{
  "num_attention_heads": 2,
  "hidden_act": "tanh_gelu",
  "norm_eps": 1e-05,
  "bias": "all",
  "init_std_qkv": 0.045,
  "beta1": 0.95,
  "max_grad_norm": 1.0,
  "decay_shape": "linear",
  "final_lr_fraction": 0.0,
  "batch_tokens": 8192,
  "doc_mask": false,
  "dataset": "wikipedia_en"
}
Each number is 500 + 50 x the weight over its row's rms, rounded and kept within 0 to 999. Layers, rows and columns count from 0. Numbers have three digits each. The size before them is the row's rms in percent of the matrix's.

# q: layer 15 attention query, 64x64, rms 0.308, rows 0-63, columns 0-63
# k: layer 15 attention key, 64x64, rms 0.305, rows 0-63, columns 0-63
# v: layer 15 attention value, 64x64, rms 0.247, rows 0-35, columns 0-63
# o: layer 15 attention output (transposed), 64x64, rms 0.767, rows 0-35, columns 0-63
q0 106:547542477416491460476539494534615535546513479467506553552539468532498607496531511575562547518542468352486412538521508601535488459545381513454502459519537453503484497505534542604472461506467546
k0 105:485532487498429567538526475465491560379502481501530465510463475403555465506451550512528472456501482488529567543529560527595502472501530584501519555482519406536416613565443452554421389535472453
q1 091:545513555546560478420502525481541521533566499469501476560523484532484555514564486419559437478382512546554417510538461441522645547502488589503585509552587452479460434540559523508529544526568510
k1 095:509455536501505498477500445614553591528462429538484536571486538436484472408526466501470504486490483464538521496553511531504582410505383363424511548510555466562525515478418546496466481488464604
q2 088:507579552456436484485517502455463431448517501460484472557587530513508506482540438465504410392398542509472436516392508508548441434545474476475580472467551428505496445519532420409505530425574470
k2 097:521427443519516354521475475549440591535415507436552486383509495446539519522622520532536570465567415485496425471531557445533522455538425505558478508480577507536507456540506495500485493513513552
q3 100:459487540601485541427470488551540427500518592544547446535454573461452507428535574545549453465493528529542394496513443491426592578552503469465534505482473533476403441429538536445523408480512519
k3 099:426479432500538458422557450447508473551505590458572460599565558499516445432537568531553528499566611410508431500533480525442584501503429448465454490483505525533534509461515569523448412502534516
q4 092:430513510472526591451441572471455379467490531469540475561435465558569501531526444442498642455539519488502501501541501517403484531487555407501514566428479486522455489567424570509566502495562473
k4 094:443501604467442521497509392439525441590508457382461561571585547563542547557479432525485572471487454493460433489491470588435522526480533459454490531524500500429440530428543545540523489446519467
q5 092:522500594498516484483443448490465465578484500455510416507543548523472622588433465409473498430481507491413495554438501450512564499438428454507542469567501533484438541542541464455481635446447508
k5 087:607503479446485514596338542497482412577512502468479485582407425439469557536574468537582496457542505479519434454433486483437514463527428502515526556477462547511545477483496461471499522521456556
q6 091:453586581453461480558452488535467482472568513510516526525554446588471449511424456544433500446646557526503480526464509571488425454526546576434518434490589519505513483444470494469415541451535428
k6 101:531515487539487436564535571378416492565479507471591498484441458486461538501544447492451533564579463477521515403555518453481517585409474562517545456501574545456549492515472518518495586532454386
q7 095:478562617465467445520515525441488585522547490480539485422463505438510535397435532520411444512500559452583421532543455394505530457532407490564487492575491466519533553547472524521447493439546444
k7 097:498495593508551599475441487482442457523394489477552486544505505532433521525529524459519473465454468452565537529486477517586605529491480522484586448412557402604465475552525516462502539465435605
q8 082:455515476553516535514553444581456491582608492498518540571576529407528501577504571488423497553486567503518490395567540527549475446435523534461491560496485469455521478643495562488461543507522436
k8 082:490553536401512506501495552503546534512543392627591497527449462500564544519563576459464570476501466515562426499465515446540552585514503520420559501549451426408479470537447529561480567540510496
q9 083:465456586461491487531553425527530557390512386529519523448566491415539513525529476418502543429475461506419492505572449550525485556464533452523451390575485463468498538440413484536499575520495441
k9 079:507471481487532601469458535522471480508494520554521632453491503524525552533603410453593541503524544530516543520540480519447444537520419463488548489459523532442489578477474414564603557552453396
q10 093:464633467487480403541558413507595451485572457513528496316513507508510496455493517514516595543480522497467513479507484462546567443476476530584458521537515543490533433481582511522525492487569461
k10 106:456491582450505534513527589566583526464452495542590432476573503483497591512493484500490430589518544544534566465573527479481509474365411508483521583457470561524478467563538516504541565505420455
q11 086:521502516435483486542544537609473449521502487461469447479461519505499491462400487490553482537437400461454575483558583506508489545576541649493417534524525464443473577523493516456487549394523580
k11 086:490512530546430489506468491579440513445486491575498472458541414470512486534551543449455542502432538478435427515477373521434442481503584460598590585533495546483575404515506498464509479473594536
q12 101:451558390486463583438515510552536518449473472494470562517452568447543514480512477617503507518532485492480584514514508486400464541481441590532484499456458402536532659487484535481490489509433422
k12 097:492562520553423563466472520412457472413529450454495453449467477542437520421521441516444561497497552472398545593462484443580563555511575454519507444545452521457487464494537439489488437531416411
q13 104:470488465501496488452458558461536610430551516543527527560571535504436503505382489459540507486391473369463467495486543453484564591539484455607494471497458600505533511503538477485478551449578521
k13 095:488526478421428520441446454474529603448416444461602545477503584514487497556441471484514420486540542476493533524524470541545492499517418511499458597508500558564550493459530449472549534505635599
q14 086:439523558550459496521549524400475447579522640436506545445495430529449520464489547459563496506498478529460454477488567516575480519609475580448497556418458490499433505518450435420524530570489449
k14 093:543555508434484445578478479473539481508522555488504571568488531522489483653570551565520504486516543470405446431582473496495560450441570555612496447561560469434553467509488551554472487544526477
q15 112:438492501425537548479601540463528487413504466490451454460539498447514478477480617421469561446479466475569507501457544429447522532431627559452497491477510434467550514565456512447492432516422412
k15 110:458519565526521484504451511498364552541521441518451560543508448604460570563470504468510465465465459571441426589431455540542503477530430479458530414571474532463472475500568516509467463584425430
q16 094:541527499491497522460400445596514455530546475551497389478470537500536529565533619486386501543507450539513456557447451451466488513507574458525469617456498500568541443555493493415493491464593499
k16 102:493486630557511432483508418501505390543534571556511580377497518518450560493474630485520477460470517491561483559413523471527496502492429479463494567486371533514503502486521485492433490475519462
q17 092:504535504434530452419465433410457546474579518591494493541469522482362433485455519471441409502551514568519533475440426487512407549582450465536511468506453495503459490514551514614543470439490511
k17 090:565404539468535469413537454479460520481551463518496404531443614471450482464563530531535421478571492453595510443554497492485472464543506549480482467562432485609453439467519444573567536432523512
q18 091:525433516466544554443613537622494576505448449516542533485507472517545577539530525567412595487561441521537478418495489491505515552546494409467494537564580529473454479548520379486496545461502504
k18 089:397542473567461549499470522553499437506515474512513566591460489552499525534435556621482538488470439491550487498400509570555399554496452424418533523481547538490435508490582452468497439581550502
q19 077:415557537459495520573406454425431551637491521473545587512517534517470429394517511459523527483555499439485533530466476507469492494444520506565493481505609502457461479515369457520504432559477491
k19 079:452474576439508538575562492482438529618411448448474554571417470553497378460515477477499493486484553502459477548462559516452424472358487567537492460528489440477440493496508457538488560515461488
q20 109:537453575517458541521432454605420419477539507466469521553487575445494527506511449429497483486426456525529541467513479446598469593542480501491436445455457458528466441461541519539533481466341449
k20 099:480493491494497497543416445549455556492586527551478489620615466497459461496599536448530509511633547498575534463500494392416458449547503507489449470494519512428584520508513432461523519468545467
q21 108:558483406521403550478582530551470393427439414528468535564463499482475514477510511493445584457479494501542507450476491434439437493571538615478467504496481521548414573480430447499511495538423554
k21 112:485509436606495553475446419583503467506542477526470458514455474526520456446502496413421457532552415534469462574511448535492536552457563521502377472478502600444457464555573500450469455515494389
q22 096:496482560505509409508515358543454496532486477547570560478555467612486489494478439510566487506436531443532449509530419416453499410491453480459543507407570376477482478532469539473545475496565498
k22 101:469405531560463511535572545521518574492451551516501524396495447476555495479540499520459511568487526459546390509475514541484583427458370496512470467456585413533439504510527392531480464448571501
q23 084:566504516447502481472506488567409555542443593496584445475557519520525544513514431402384479445475519538497476481455524516514529622374538517498540436449482515559487483555495501567554458495555572
k23 088:449430521523459477538434525533454542602494528578407530459506445479466469485531539444571512463460570540502473461492600625465515555522571494421407503462510467583490455443493503441558566516459548
q24 085:465530512573486428572475534528469518459498504520641444555529621471445631567534539465497421482477508531438458535537516493485447432519486534522438555551559574604509483531456488481520474504486437
k24 082:539472524496565491510457491463495401466423506459471506579638514460596491446631504460520455456517475463499451469515505536513559561538539504522495553513531508538619473554469441511433573595554494
q25 093:474498505589452496417442593462498435607442469538519513494479558460565598418385504512514546544486447498464520539520558539468528501461561503510399394538463446481460486511546512513548545574497549
k25 098:523590467492526498443491526541440540522539514497480491621464472554528498537482546433487531411455532545420479479498510445456524465458549495520419686447515420472582557461548509492508546447500435
q26 108:541561540466574606485579616483559494469566493429534528435549527517536495488486440448492489441540437478400555407508513462552415485451543401430504505408533559475459487490509521444496514520512464
k26 100:394490490472495436503475504443462465485523504537499585493511515493536461585533432633476494476584426547425494419485471584508416486538498538424506539427485504428494485513554492549462572509372524
q27 089:561477442513420575435493472479440560415461510509492481466551486467449463414406514535451562522531492530459463494552448590464555465511467542497495430525489575488433459539495638396494523578460504
k27 101:625482429503462483445456471413522446374448521558527479543486498573507413535477456479481504498526554541461450544431563616405550461435494529437515473486508540427496492491498570503504520556551453
q28 090:487499500500483521559471458454609517457466492427459503353500406493472578536522502483528440434491554533510453466545549513355493481460501480601499485534478526529497524545465424585545423442540460
k28 093:438366509440500501523399571454496466515448434426448510508559483513502517510396425505606509502429479472500620564583501532576518577456466480499440439501457508528488498546516536528499473450527531
q29 086:498487526615529486550526492556439500545538433406519574527480473533488554422461545431496491488451489501474559512511464449525576473548554414489483401433494551592475413533543483465424511449404567
k29 094:482472442629463482526460459522552499486481529466445533571487482562523471594503532452514520529533559516503555488431509538441414446546386568464442537504511382498558513473517459486401543425519585
q30 096:569520531442570526436435432532539539487530498509506501544500422462496560463583421565516573604443472533434458585531513446506509482539460503435505467605523516512584487483376429498556488543523536
k30 093:496514533504568553508553409605535563495516541488527491433479452456563457537538437495523535357509550494598602509518544436434499521453528404443567524472481464463508447495485464532495395530536507
q31 092:524498414546457509472521422517421424535477556516511531414575493500532519542489547515571488553499511482495503525497490429467425497544591513627550486547484434489565462428511505601442477357502525
k31 094:525472512442518484549612598523447490444564502434532450474585421581483569453553463460497420514478515438528461520566513519505490566463542433552491495536542514552527484541526490549481513326508536
v0 109:440481536499510476572518500482548444518554514503600450466503479497460441468541479498415466422379477535538512428434601493472513469464495483458499431428471531495581532546590564585516401421459470
o0 126:517494532557443480438485425573532437526539540504389540499537471583576541543472457532434537418518501493478485570460425555561529495530494465478510606468549534526518454439548486430611532585570522
v1 098:608464563511490435543457529532508480531465542530564523466669513540499550517469544575437516541516463555502446569569510586449488527486410481498575544531457532454421469534524432510497442568450499
o1 108:507524481495480496568517545549582465415493386538560464525534551469463544474490422573486435470556473484515629494535505523527430456469544491525554530430504507559562499443493566530571633432489551
v2 086:483455443458505504507563500524358503543458461497466547489524463523569502528478471492465566524609490494477525644524427425443566508604429523559490521490530565565461462487460489495467573597502502
o2 090:496411406477558565558521513582516550368434409435592471513441544448483471459509518521529487496462477425475528472460470438458452481441527500442517439460622479546459524545467522524508450468553532
v3 101:357426512556550490468519563518578450491572495389491522472426595518544490493519511457470556550485449538536497470577438554461521450513420544532456477477475490543531484474496610521572555570538543
o3 096:558524477546554514479495541508486553552478501481466483505479444557499388455428547376594411528512439393535485486432493547568467553540449479536456461438460577399433517528514462448491441469535504
v4 100:523474480554531591468515577458498553469477505469473498572479436504558502454514591466527521411594429480520492430462463500469420525479454367536563460618448562512539420497580503476465452509508475
o4 110:522599570429549411484505425498515560413498499461497466397541534539457460493548434462482507540545652577519545439492448514429511531460522464514457504525524551451545524529519490498530464409588470
v5 100:515440557529525472529492614540564545534520420535494481455546490539413472442445591544525482457546397521532441466447482458424490476468549461582576488442493543515472490479502606555384508504545459
o5 104:455599373461507443498537372563528588465457540488507469417575478520604516507506509510481517435522536495426510479475484534516454519453516447517540502510456489457505491441536434558565513393571436
v6 110:548493499500465458510468533501572462548361549516570534459497420522512522480534509482544529446549509445527473577607452511455445511592518548465487493537581427513397428540565538440493508416579481
o6 107:436548471519531528561527566409516435461518459479639480448490539602459448481541474458517501511523473511407484449535528448453465396436487507498567442488591511524484434504452457492502606529507414
v7 093:559512488521518513432559462570430423551562498529517500451566411561472523433493473456509460536537526466422566418413545554561507418527534586517525499535477462445500490478377450461590467459512455
o7 098:573520504523481441562435564459488474584417525482446494573505620411525560578453541515456502560603428525510479528498485428591549525500571508435492538510502502502527501529448454520505567494535608
v8 108:600430527461535497539446479435431497438568407536559420476438504439487417437493513530449547510429520500456477510415486540537484488476495441599528467432491539451444534395494437558473533564451500
o8 093:472442496445500450499519432533542471428495503489437507575501445477538601489498512538546475463362491534517569460447493568566471602477509436462516568598351482473528466486489519495479498517471586
v9 086:597556451487566421562566517574503434466473515480596556491402444548516488579432459461466569504470540475516604448514538505484479476571436482515480508515559436517483496453534539468525554556384466
o9 093:523486514602405539559429482545460532460457485527455579523477483479435516481416550510520492420446421439407430562425465484470497486542446505454536494469573480587494388510488482422443522466554529
v10 096:596557436491619552493451469571489462460528473404509473446473558431507460523480520448473462524506426528609513491557552510478588477443546474561520499457556534441522594515623554524462510518520495
o10 089:450580447574461476515459502520475559453604516513554508470525433614507451585433563508496593387501437471472504543429541476509487502507543431461551554554531435434475514547519478475436454446504432
v11 097:499482530450477416484430540591489482498563434436481559503497502486492544493475482611544569604469572451500587497469527457455548496404505436379401502530471452491405460498499493503473520553458540
o11 106:509446527524519568452473496452528583449475496516516633523500436524457514483442489508576515476446386476455484497578555521469427534590421561471506388471481418428437469491519487522490528487483604
v12 096:579427497518434582440574506574528500516436482486470522562468525516597376534535447480617495508434470534562457513439527439496537444572486474432606494543482499450452518481521458536504571466489539
o12 096:476516406489546400620555531425481560483531464495519608466532539503480581459499490592515572534503572492524477460486491466506507460413457533472521494444523491373490441538494521490497491583414428
v13 100:429433444492531541552481474490505470485506471521503505548398456527485560539466524524418576554559530576460568517425450562506495459517529440523546535556559497533587399553539503511583442556378548
o13 095:552446563579477513449491416480477544380486437470367491516501462472456476424546476521564380559437463480528465542534463528523508527535426458512490464559502471531521561469600531410452512466517517
v14 094:529447493471602461552439416417455538530460535504469545497508468470485426449519502603424528535527519566454544406546497539557548566581537540519381536498463488549439435559522545427509466467490473
o14 095:476471562526574551497480508546519393457540519445420438548460483498432469483465539399493490504431523551555553563516414547514391458538398497489542454607484448580455498531543559504451513502488548
v15 112:556497488491495441519479499502494376472444468594508486448518487493454538513563461558522514504569465393443495574462491582487515465425484493476585485529561510453535531482421468480333429570531482
o15 111:542518491471511490459473527442635526504469502502529490503523492474557583600596440675513510517484458486469485474486511523491522446531622523474576554485449544487474544474525514525526624489502562
v16 092:477414481519583583482550507601495576472509488508508503547468503531470440419478537523551569554565483524486496445408524411464613482399541490560538565498535562476500581485571461534519503531432549
o16 098:470559486520495427478477427541551567388465556461457554426534521520562446481546588513464558491416538456541477489458477577522392487510459503526420467490536430450498528503531442503491405390558488
v17 114:530576470564469491511510548555402520477384531607501495477518408519477530464517564516554451534474431565477449481553446525465424410547468459495476419606490528510494559536396473470536478482452468
o17 110:428458587475493510554546564480482560548492537407520450460542531467488513486459477494506533591481546416482606442574526483503490538529563508420572646469587518507546450473550472534510519466439564
v18 100:528441494521579450481496527585485467501494472537520461451418536554578586563558502565589526542412468481493472549504466519419569500540502439490490446488480450581516365590473515445517408525493468
o18 114:511505434492551522581474568468461506506489461516471583458465605552391496531540443546609429579451495470467488502512519462555466515528455643521514430472465507430474547450604495512557541490490484
v19 115:432492502423496483534507497520431440456461525440536525535503490509490529540522501530480483513465551560516561444474479519602501462470518477517487470299430565401448499552497393534509480436441582
o19 113:498466470602502448467505480481451451472530495498487544494530521513474562512480359502599532475414452537545362518498474529547460470480439588474509559544521379547456433480523539487431467516436557
v20 103:539485550457488519509508486520448390415519472509517462489440427556476455541506484528511557479422580614456510469458563406558510561507523604501523499539452398599521525529490487473621493532491534
o20 092:511485432557534499505487489464402475541505495471458577624439610449441520473483523452399490565451528528502432453603533495447437526481454533460520484508504555467620510506511564485513579505466575
v21 090:516558570541501446503491429558387580512577569422549486522469489382490478510498461521517495433479526459401454528475458478501454525429487561654512566494459505523530475490517528435518458579496469
o21 097:523475500558446485594452558544514455510424509555464393545475524484473471507563524455497488453469519467607589444498553478442588520542477471468435492541503549621536509456466553627494497452552550
v22 101:556439525571512444482503451499524501538421494574585513519465591517524549479539426479507497574529525573377482570478536493613454497522494474511462543503490454454471533521398424565569422466425518
o22 088:495432560590468455501483521476513474554485457516491415533449558426489494502518491544476396575471493508571580513489526573528478438475491621481523490472384430566457506485499467496496523576372564
v23 089:492557522544526403510449495534507471523404532503488544467586446503492469482490446529486572548462424489569453568474480496446473476491465572520497393528381467501565545543468566572531519620591467
o23 092:443512418565539581470546574566548559581532499458559508517539494484556486428508550551544531471552531445438583506534511464525500573486550441468564563396554579528467515495500505459486589534527610
v24 111:484522433486578523434548530469593448490463447471550547458495498520449530510425505528610656518515461472565515475517502450454541566557505498505546502429576559490574497539556444530472492567394504
o24 109:440532466495486490471590460528443488442487499558472613423484542560572446492520550628548511516464561489442337518467478522529437468482509510506515430464522452469457415474522499478460477421556473
v25 100:522414523553523541529437463511490492562464445502503506552351540534502491502494427523426509594485490588529544446501604446506482501479508417513437537484467485509605460475584543507462400524419483
o25 099:508507526509504485476527397542465533504498452475394558501549502501441487487453548506492445507436539492498551524501524628522484533564477495519599484515459476646438566529598503432488425563589561
v26 105:415412506463498439497570440594534452553484543470540495590470551499562550482478532499451509586541517508457559500568579509509452500429457554406424416481465513476545566416546513431525472449466543
o26 098:630467550552496535470537533464533468529512449401535507421517539579501511591423538487546449484460435463566478512471512464523528477587448535535414483433491481555465492546509474390473518515505629
v27 108:472478482485549519556497478540490525450531564586494435561412576577518490528482486585480519528434489487580431488606522509473615511435472526451575586445494525456429569433466438486416468511516495
o27 097:509538459478470516535463527552611440483546475534531625488559479440522464522526521498507516535467470424437525493460579602571432527534546531616538620498460501437567508573495516538518414513502476
v28 098:468464422475493493437471419567447441563483482513554495542440477504433568499480465631508619508446555475535434528524434593389566516489497532481546510499517465514530437472546483435429433477487539
o28 082:543537459500440535533506515439532458489445432545515636519571564591485469496554521556598471628452487465473526475549561540513503518557484481579513511548475511506425453463574620527532544464515508
v29 094:501523447533530474447560549496574524464447524549522559574529545585464526561406514533455459344525522575515450435581515512516507564491421425530558541556529543494432505484431549478480486438500551
o29 098:566544544472453427520443431598475527493467488534474491505540563419511424493481439481396510512568565491489505499497476591403471476477509553575439553543453480458502422477468543529525504419497361
v30 106:503449526579521597471461505481471593613474542524374503480493469499493503449467528534492469436453528468492505603541437416508547462489542462483500506593525612450478515455533531449496590449569554
o30 107:482503512429563470591595477486592495395552499401530488426491437541516435502577587485529520536630523482488587456547558449504493473490478443520485564585546491455503541510440492513510456521458476
v31 108:503548539473472398547445462548581507491416552571475471513560483541547496511488518591549530508507442431456427517464476463479427473533535538553613440517456458453443423523416505422553398531506486
o31 104:509518412474482490475548611443570467511489454429459501468490522398512513435543468529554544523411534506450510426555484501546501517525464536533526535471473583498551506437527445573452668472442561
q32 098:586612436447474514471519497583504459397492550404482501516425539528502460554485446450506532454540528474471564515512582505474425438566577505476524505443508610509510503494582401525456508444478444
k32 099:482567492424443421509525503522531463432499433458466475455427491561503495518537535467487574505478503540390385433510526476455485510490591516428487544526413554431611477485483507548461627477538514
q33 110:532463490516510525479568623458493449477563528513468505582553516479474560511479436528481521629454462415548524622516544474487575611549418501499520508582552542468514515575497488475506463564508567
k33 101:516437516508523513463562484575553471457483476516529433469507574497502586436478473553504394469458469478551467480516607562504521512545429469370551466513442438569437488557480522464461436516630530
q34 101:521510516389549518487437551459563503507566525461575542426638477418547489546413540506581570532509484471455500473516495507609521501464521560495495553548570490435483512538495523574517594539497431
k34 097:471476512370473532483562503443635505524482509532620546449495435537504455531408443564502584522525447448468525490545510516542490430495509473439617567525544496490468556461478507453570547480542530
q35 097:445520558533481392423501464415513426456477493523574529503470580579558471507507533474517634540475582465553516528465462473545497528392512418526475434504619481528533477494480532490493405474497498
k35 104:546491509457490411447525435497486571430449484530376433516575454533510559557530569514504438487528549455472502448595490441579513432484469507533479389562581493539511516485519550421534577522541453
q36 118:379505449457494591456488502583462490504446533485466520544446434427449455444495473392425464487591469555525516480504512507511497467516544416488538513433427574517497522411494557505501472476377429
k36 107:450484477500381455526527525523469555551498502567512547499473431500524527497530454416457507603602466499520388449390556471451485582468514428581468585567462546458472495464502546542450455525499483
q37 108:524501447477453468558467559476481357436483490505465515481519602552368478422511403543469493427564463485421501573542404567538492518530500514466500499521436598549493488449445535509489477488507467
k37 115:459533491493519458590489574528517453417553496485501524589508494515475498404581424527433491551603464473477440562525481456520520448475463554450456604554418581532462487562469466536539544599526455
q38 113:553497493562520565378501540492444460539496539497501447510461466543443494546431522482597533434529462465506531429525338502549514408575497427505530495410494508519427416514568455468500489549512504
k38 109:457466523550497434429510461515464456473484532486480578481430499584472480558480526475611534411495485541467355538436475544569507417551490487538463517526465498511398372501549516465573448512498523
q39 108:489501423397509573449527559499578505446460471470504511541518520551510507489500563432485517512500571485388534471461441465459429583568501405446500539517529488502448566459422543562579574475502609
k39 108:470432484413481588437482473609555504377455523537460445444617445512486460458536488466502478490479477505510545488437560507449430503563538468529451617518450526455466527491448572473580462504461532
q40 101:497583516502428540499526418459559491622513518545525460535518516561543521402571440414467476528588488529505501551510529580499531465476446484548460514577580508466458412500450547620562531518516458
k40 108:553570616485453464565532449475584447632416529499540408550513473440542474430522542509486468468557545468558555415560500484498500457465556496599532524523487465531463453512419512533562518548502483
q41 105:493450603533439503477458566438480500502528515482540447523520517451522577484586541495471426500446495460489427504482563481471531372460432556475458403547628466466524517586506515504468601444521536
k41 099:492505486469544507499452465552558496541419480355581491478440528459473537546494529541514514439488446431552627451485532481515548452559460490548560474468586505538512424527425525402450531540456579
q42 115:505442403475513573505515508499508479512521587406437544429500406502500517469605399588521587463564495455522516553459448476462522480506483474426579526456492403515457544511557551489466454469588477
k42 110:517506405497503497449544458549584532529568584520530512465539527570593524478533460530441629420541544555482470511434503500515527512586543463449511428519464484421477456538575471417472487579497415
q43 110:455506537506550502561416459461530524497522610473476485367489516550539532542502457443525481410447454460562477437511513483481464479563520473527493505430428568406516423540511612478608481440470528
k43 110:529519531555519481499486445438495528454487464451657455543517485498500564491537539485449545542546464447498371497520501526481486477509559521442436506422567550484523446428524621438473420483407441
q44 109:468619543481503502450518489444587554417477494533525538531542579434420490474517521465516542616546450446460447450478434469511528480415526577489503526479513504529502520587471425449608532415557495
k44 111:450639505481498539406624504513472557439494479475506479529565510511485383451543561438570543551516483445488500549444435462529540513566512447481528480483532515571430465470448509517479500422564592
q45 102:577574498534504453446433441559478457532518483523439485564563475595469500428512525580504631504506530582524577545502529491459567393534495479524556447541450480480550535575548525513474559513437573
k45 100:523460434558456463526463531468494495568609432479500435609549505522484520546536472453479466430498542535473553501505557460522476396477489492532601508509444506457579358528536523490532561445497604
q46 092:569514472473501494471546505446560502522381455411512435460415456451537566416469535519526474438500523461540485453535591526510611534449430532499551451539444576443550498478467473396470505477577467
k46 099:460487511519502458493491460574494572519470461469507544483460403403556435472495507396505550436435504545469493582552574495484561459469557490448461496436466506581550551569523460439454350470525531
q47 111:475565496461567511464524451558457422464452501505444539449480546530483485522491524533568436499524526477488432537505471515529552430550467455513567358482549366378535508468538469402494436439546493
k47 103:514514381472552455463552542550489645492484442503494589527481484531478521519564441482498449523516486475424421445531511492485420415474559546528500354501565451404492437495480468505491455522477496
q48 108:489545551537518546444505676522540515500467486520519568457487469588593422485591475476529393455503541478507479463508521497399553455493565555585506523555536515499472547462428429563515523516512494
k48 100:488504511438560540486434490485487457482521622537505553460450475549495411403634549459493502528572433467566520460549521557520499425418544463491502509433505471434563528539524511611427503549497521
q49 097:472549524524554511516484502481493591660464448434487522521509478513400439489486490573477415570462534390495594524479477491521455451562575507452446476432481522452461471508457542450488455488606503
k49 092:575511467520529606524447491551445445510561523504522503553510533436570428531489615578545468503473426463399432537449503557484515514511533474541474510585449491502601490486500547430526508492638500
q50 093:489481553410511504439487421469534562465505489478391500513473477466411405467489519491497512390512535467571457544517536444508533518483492561514520519617555440452529449551491440625460428463499579
k50 097:493499523603451493458441484529578464461481544555435471531481474439500422564448536439418398496492579459465494513453414515489488420555592458502499489522556436515505499469546448478410443513611548
q51 095:401480469460470419453463510525438519560404528505594493572467564532465480479402468522505570486418500471493467420519583529467447548524511529529522447552527420564489516527629432523542487452539459
k51 091:390577523516542443416437596414470450481451498451485478502524505499365491574480531494487505490483429472502492414458615507525435571537571476516530467519482447558574497494569491461561518544508523
q52 122:424525463520547526559510503505496419444520436517513524511437507512479474610542519486485565546588486523594636440457521532524470461517487406599486497544501502543541522563520506592462488458618452
k52 122:497525605476540432566478478576449502520585524532483495439530481556573558547567465543473456488483554491556420516517544541558451499562551467505501434570518533480453533477522488503537574331566560
q53 093:455451447622453441415465441517564444465486523532492489549507538482513473425489410433559383492454536571552555507470464492554578550497521562474495474457543537504462486596517454495472591436507441
k53 092:482452586663476473526468478452579485469406449545528439555469481566538403427567436430544523542473489466490587494510486487520579535493458537509525445488565486458517509476438425455496500555549501
q54 106:481568567451512385524459490488406460542464551532469499484519517477494533467497485434440467578410512567614527451554441393475620493480513504393449572534514447499530484447461499487529516542487468
k54 108:571462487545568432436498505386481558493501433511457482505535604413513538436441414481515498497536460430579497499473433428507520482395502429492535552483476408483529483523465418483582473442538524
q55 107:500484468520512461498481396490554525485523439524530498489514497508524534594455545459538462512543568515531480525507521469438631464583513503542424471456368540502393461489633471508483380492518476
k55 110:542550525490559473505488507473500449532529528493531422525472487441457430539478477403563480562502614512466404445590539507491583512542457546487511419468501513352466482534577520458530504402464437
q56 110:470533507623477527457530463576494471517500555443517428493485525442468546491526548526414484442540533619491499533564533518473571580467615442517471534593484532482468552487505497541574420474613496
k56 109:542571450537494506518485501584517477487460545530509445561449560462475528556518507394390540483512503532537489542560556511489609584511517389511498519562516524469542553477379432584594481493506458
q57 105:477614505418510502568431494461466554565475555520497488460506517537525493457425504374462415509502407468519563569501542592515443530491506456556471507578437544536507557524489429539490480397568533
k57 100:494535532551429491577402412479466487523539499407523459422499522478502483469425614418459472557514479414498496465491521517509464474518525550560524499506444446560468580452467484606533438425585445
q58 102:530424506471454543469518476487471539453465443432491484469468472569480416541511457588396548552468402564521525489438513538515545404523487544416487436561479490443556588459491445569505601543494562
k58 103:488446537491453585475481573557477444551583507443496508485577509491461570546502430464522484398471372509504554446550429399456513516530582488497513558557495538459518496509490454504424587495576429
q59 115:432471404493486573451460470520466421613513547554535549516514484505533577538538439597588540498428456449524427508455554404575520388497552524482496573480502518499499455502452439509477510534457552
k59 104:586509400588475465472461441445556436591522521575491526436489490477533493545534469591560506482426392431496413525476520390499491542548438461534545497416531522479494455465534535453448518555504513
q60 102:501450485558522531515453534507456519455405412463420510497445480517589514540454502478568578507543431463559560579512486546464494430640557531466507529520584459478448449453423606503527483505492461
k60 110:509526583586452405526512466531471545463495603521425614500550474528486554537454530565497515443530442483493477543464484577474469447490478491408498510522528515336467538510529591447488494512580499
q61 100:448578475517473480528489572437523602414503559460506444440480533527549509410557423562526501418528498440430544463479552572556580410535563448480509535468517546523567512472522581520509436566501455
k61 100:492533539422480430557462566421502595487563568483543476410462520453477591372555512490487542444525491453389512512547511528475594463530542455522449539505454568531500501441511567470512565562483479
q62 103:536517473560544509495481408572469454519499555545485532513511487437556464547490603487473470442407485483469410492405447492540589462532477506489531559530583537549572409434586552530506564404478512
k62 106:440511453533543420467476498451519575599435540505585526494533437559446478505440497498488391513423569468541421457452441390513552509489470549458486501407564534461547505432410512507499489547465541
q63 119:545494587474455367413431549506574516517470542544503486526558426482490479535552437479428456585442591526489430504551530526559529472505499559477509505504550524451548385460444503498431496476577561
k63 114:549512489569565470437459596515569613487476495505514398464457434397549533484395470476579458567547465455546555502550431495569536529489505467499491474501473515516555411565457521576474515548540527
v32 094:443489510454465558548465449566455403567513623497469528535589483489482570491424496502571519453537463501510568426450417493516494483518552500518483519503417566501536367539566468473483392490463509
o32 086:597482527498553519416458496549470568442391462557452440540466523501517507505613537491454492562413478504532616471477473515411449470546538584524457516525436472527546581512476571484561501472511569
v33 107:625452557539459532484467512515519523489450492543493423479500434545458517450580564502545490530537524474512443536463605468528450455530456462461598500512643601411519544490490419486446438478503498
o33 106:494494499515520474469499502409444588433517533486480498555567448518487509502407468504501510465599571516524460453467404516535463513435444486581391462462537407509446472551525611388481462513439468
v34 088:535537451486459470495569540512467594526518520591460516577457530493494431478488418514530642564515433493455555540458540495421463499446430431492492524613509524556492485583456543498431428549463531
o34 083:490451437464546416514495578527511514461448504449615563544521568448497482523532565381511444517596430538539495494483448491560532525488521548438547477448432462474587542519577580489558439478478442
v35 092:514373356557613502549509550568494478380482537492514506520523457504479514560522517403472485511531430527505510477515486524586462443448526528509444450456532456445597438566543480516502518492516443
o35 098:499489474441507557453462490545479574502423470496499494456495546483502456419502462481493460567462486507536482436650560475502499402443419508495566496558508438484450500528398470439505462514471663